From a checkpoint of a small transformer trained on Wikipedia: 4 heads of 64 (2 for keys and values), no biases in attention or MLP.
Each number is 128 + 32 x the weight over its row's rms, rounded and kept within 0 to 255. Layers, rows and columns count from 0. Numbers have three digits each. The size before them is the row's rms in percent of the matrix's.

# layer 9 MLP gate, 768x256, rms 0.133, rows 23-30, columns 128-255
110:180100134095073195100119113103110114168091123095086126108127154130113169149136109141144133105133121209107161077123131125202115065151098125162159130096231137126139138171142168093098132134165140107097140092113074141117106149145155171079132141136120117174141185116096112138163065114161088059138110148099139098106119158085078162155094088076078077108193126110103100102133156149140088167133
088:139155125120098116102173106134145146128109076160116119138090121109147101123105192058137152119175095178177113153153109120093141125094115171162135085120088119167116111142132162113176129093164109080120150138097113115110093133153136192102135149199080103064083178097136192087162124112120159171113125163104111181136124114134146120079131144099135176137179121182135126112160090158087133172071
109:157085133125157138090083153071141076106161130110053063102142146100113170149051083144130082088133142180127155168154121153113086057082109151210207105160145116137114088162111133090152119137113171129155123109103118176112140106127135185143139197154146126176153040115122133140158119109130132107148146210135130113134148138207101154158148101126128121140135077091051139153123085094192147149169
097:124158137140145157155089115113126100163106154107112116108149162124146179136129118159209198131124124177166064159115104161187160120156178111182162117158140127078107116176141148098114116070131153142135179180132133144130127124124199152096168064094192140209134091133166108031114123119107115114174143124102114148136104134180116121078125074178156176069144105163134122124105089119120143182174
098:139098066117113156099066125049042116077150182167110109161097099141140132116117110078193088140123111161171157116075124156155145111050172147140119113133119123160136138164133156072185142149046088126122129137134119165099121133134164145078179129081104178162153086136085120113131129116225085148156122114048132117164185106166157061133134084172127149097125094145124112094137163091127080188145
098:091182129166140119105126137125140108125158112193132156130164110122195128131125131120112077091137112118129154149117132122110159208181149117137243147113134108167076123100114140086106171126125110105140182116116076112080106147106111124094188142105157096117099121079111152135137105117151202083144099086082122120164134130103137110152114158203148123112159086134142160113211146061151063130127
097:140178128125096131102155110078096117132086100136151129077086124114136109145098123117123105075114166174165112041104167182126149106116122146149170193179106210118103118103153122099119108157146066096167182115102144107104121121104205112168066142112202152127151117107163104181216098156137109078163136094121146183101130043232125091150135158135137203120125097144143092128129127098159157144120
097:147098075161150175106104131083164135109179097184074114167187140120129109146130055145151124142096112099130161138155142124138188109154142086166106126214151136182150075129146148132118051111164118154154113170136097124113121089090138117077165129176116079101127079111171128083087174139164155103163071093124104169104155169155123079119137108187092132217184139180093162109109112123137154113137
# layer 9 MLP up, 768x256, rms 0.143, rows 23-29, columns 128-255
113:132070142102077143125161142156088051141148110087114167098168136163124167139156121127111133043142158072140118114136125163079141146175116164121120213118120130115198152131133123143154150124151097180137117129196135194131153079155116120188129095123072121165146125118121145065176097124083106112106146156116155124121137107144103083128170165143134115141098051109094181128104131096145150113168
084:076088166205031084152108134149120098162153122099181103128186115146105147119163165083096160152107107097138134149149077107089103159131144163118155133119126116105178131130147100152156079090166095148163105110116116159148163123144118138197122109153098119148155121147079141125086165147114124159178142145115133144098125177125172159172125113093088063152095091092102100136066139179100154076140
112:167076128086190124153101163055087122136102128068143143127127144124145191143132148067159107109056075134147125124169079152094131036053135158126164138134112128135152162170115116155170082142147168151127149083139139155106121121220096124226124096054172164167088152140155123150148151133095099114174162121109143148144138163139122147178114128102115128054129087140152083107118104166125123171138
093:116073114168101143153105063160150086153110125140147167097094113181109135111117107150121164131138170093139121104167108167123076160146180101123178077118153118123078143133104189104119064106106124113074121121184113108110104123167134111136090121084188113096109106154129117132118128119105157106129172140098176137072070091184195078175171117114140178084141142140212145178145113099130158118155
099:135146169148098157170178142112104116141096100074095125112168135147134143105134141156135148105125145093081135193175124084101152126154163123103161106132127158160186095131045154150111155116100108173107103172142184161147155102123072091123151110137103143135165120146095103060150123172093108118070131133161130131057158097158165131149184153115116078160134168115150123091105079125080185074097
090:099147125193157126127129155136154096086153181239152066110103171117113103121142171117146140136096137152109097146088152149097137084134131120108140162143124141154134130132072112135130114179089139169171155066146080135126091099092178169110140118130177038104104116139138158094108121130139112126167112129116108106133126156096136155116157157122125116135109105149114118170172107126151104129132
094:141056118112103175115209125104152138095045108080141095155158104144044134137095142181105094190127178173071149117125163146112123069100104122183088146111119116097141141114134149126065138110183133135154131139127147106129115164145142115083139135126076118164112178112109154139145097185147075136123139230139153079115148191105088131128117123126150134129159140134107149147098185098106164131067
# layer 9 MLP down (transposed), 768x256, rms 0.134, rows 23-29, columns 128-255
112:111086161116091082065136102161117076161138155147178114169069121147142076100124132117140083060116071112105140128159199124095148140127170159089113135101123090125199148125168102150146134163094122161187077166130204124168121167102166173180116172104157158105103140143150107104119070116131136095136117169165141124109158119155140072139133143118139179160113147148123156121119146144100178139184
085:113131132172129114096098084151094141085123147099147140196083105162132193111111145179127066118079121178098132114148159154162134168156164091162050176122225097123126121125098130103191054101155122146139121130164124120138145145087118058101185161101091089156174067108058087137093111156119157122118146103146125127107143139145116071162102140092130120185077110082084142193141078150184129105123
110:130162150079104105109103126141106143131100160094150157137104164148173070185079125104154144115167109012141108144147122118117116123111082078116090088097119116123134072148141125153140137113117126112167173148162104141207129136134148140118115155146097132163146118187140168144093109160116141149132071180170088103142191091099093098168096151104168143066137133139163159166124141151143120116135
093:148171138121125124145149122099089150119185072134151147117086136137160060110101159167064136094154080094118140103117106114108142121121136133123104120145128108136079157127133184090165109137129149075116125135075109112147155138127139077156120091133071142100168119111115134195100130158200035090161118149121155125183137147103141130171102153139068139116133189129112152144176119169070087095110
100:159120109169069088113106224114100148137177123197130115151090143108149183107117145126160134096158096130141080138090163119153131149106143068088095112155170114142194127103110113128173126147129122156071179115089120161107136173115123157064152149124135122119154098122131149146111091102160114173116130168160104152114166106083187138101116131194094118114147072113141117120128150081086117130092
088:158108124055132144107117154129091195142118103057110128071115122163111104166147150089096155150099114135124139142124103118125082102149140109159124129107128135085107136146161098125135106154116173130110121139137113128106168095136131079210113132077105168117106202201158121123136087138071111194034155191127172139111117064127122113118092145116136139077063130126163131191098161127115109125118
094:150091058131116154113137148143129153132112117097104125090164190194126189115136153157160129100155093088141107142131138142200167132136130120139137142103137120107156173143168148107062133132175165120180116147125146135081180111154095118088100046073158155142152087152116133087136176124088115128154179174112174151083069154138167128177132131135134082129146123156137082094104126104095102127151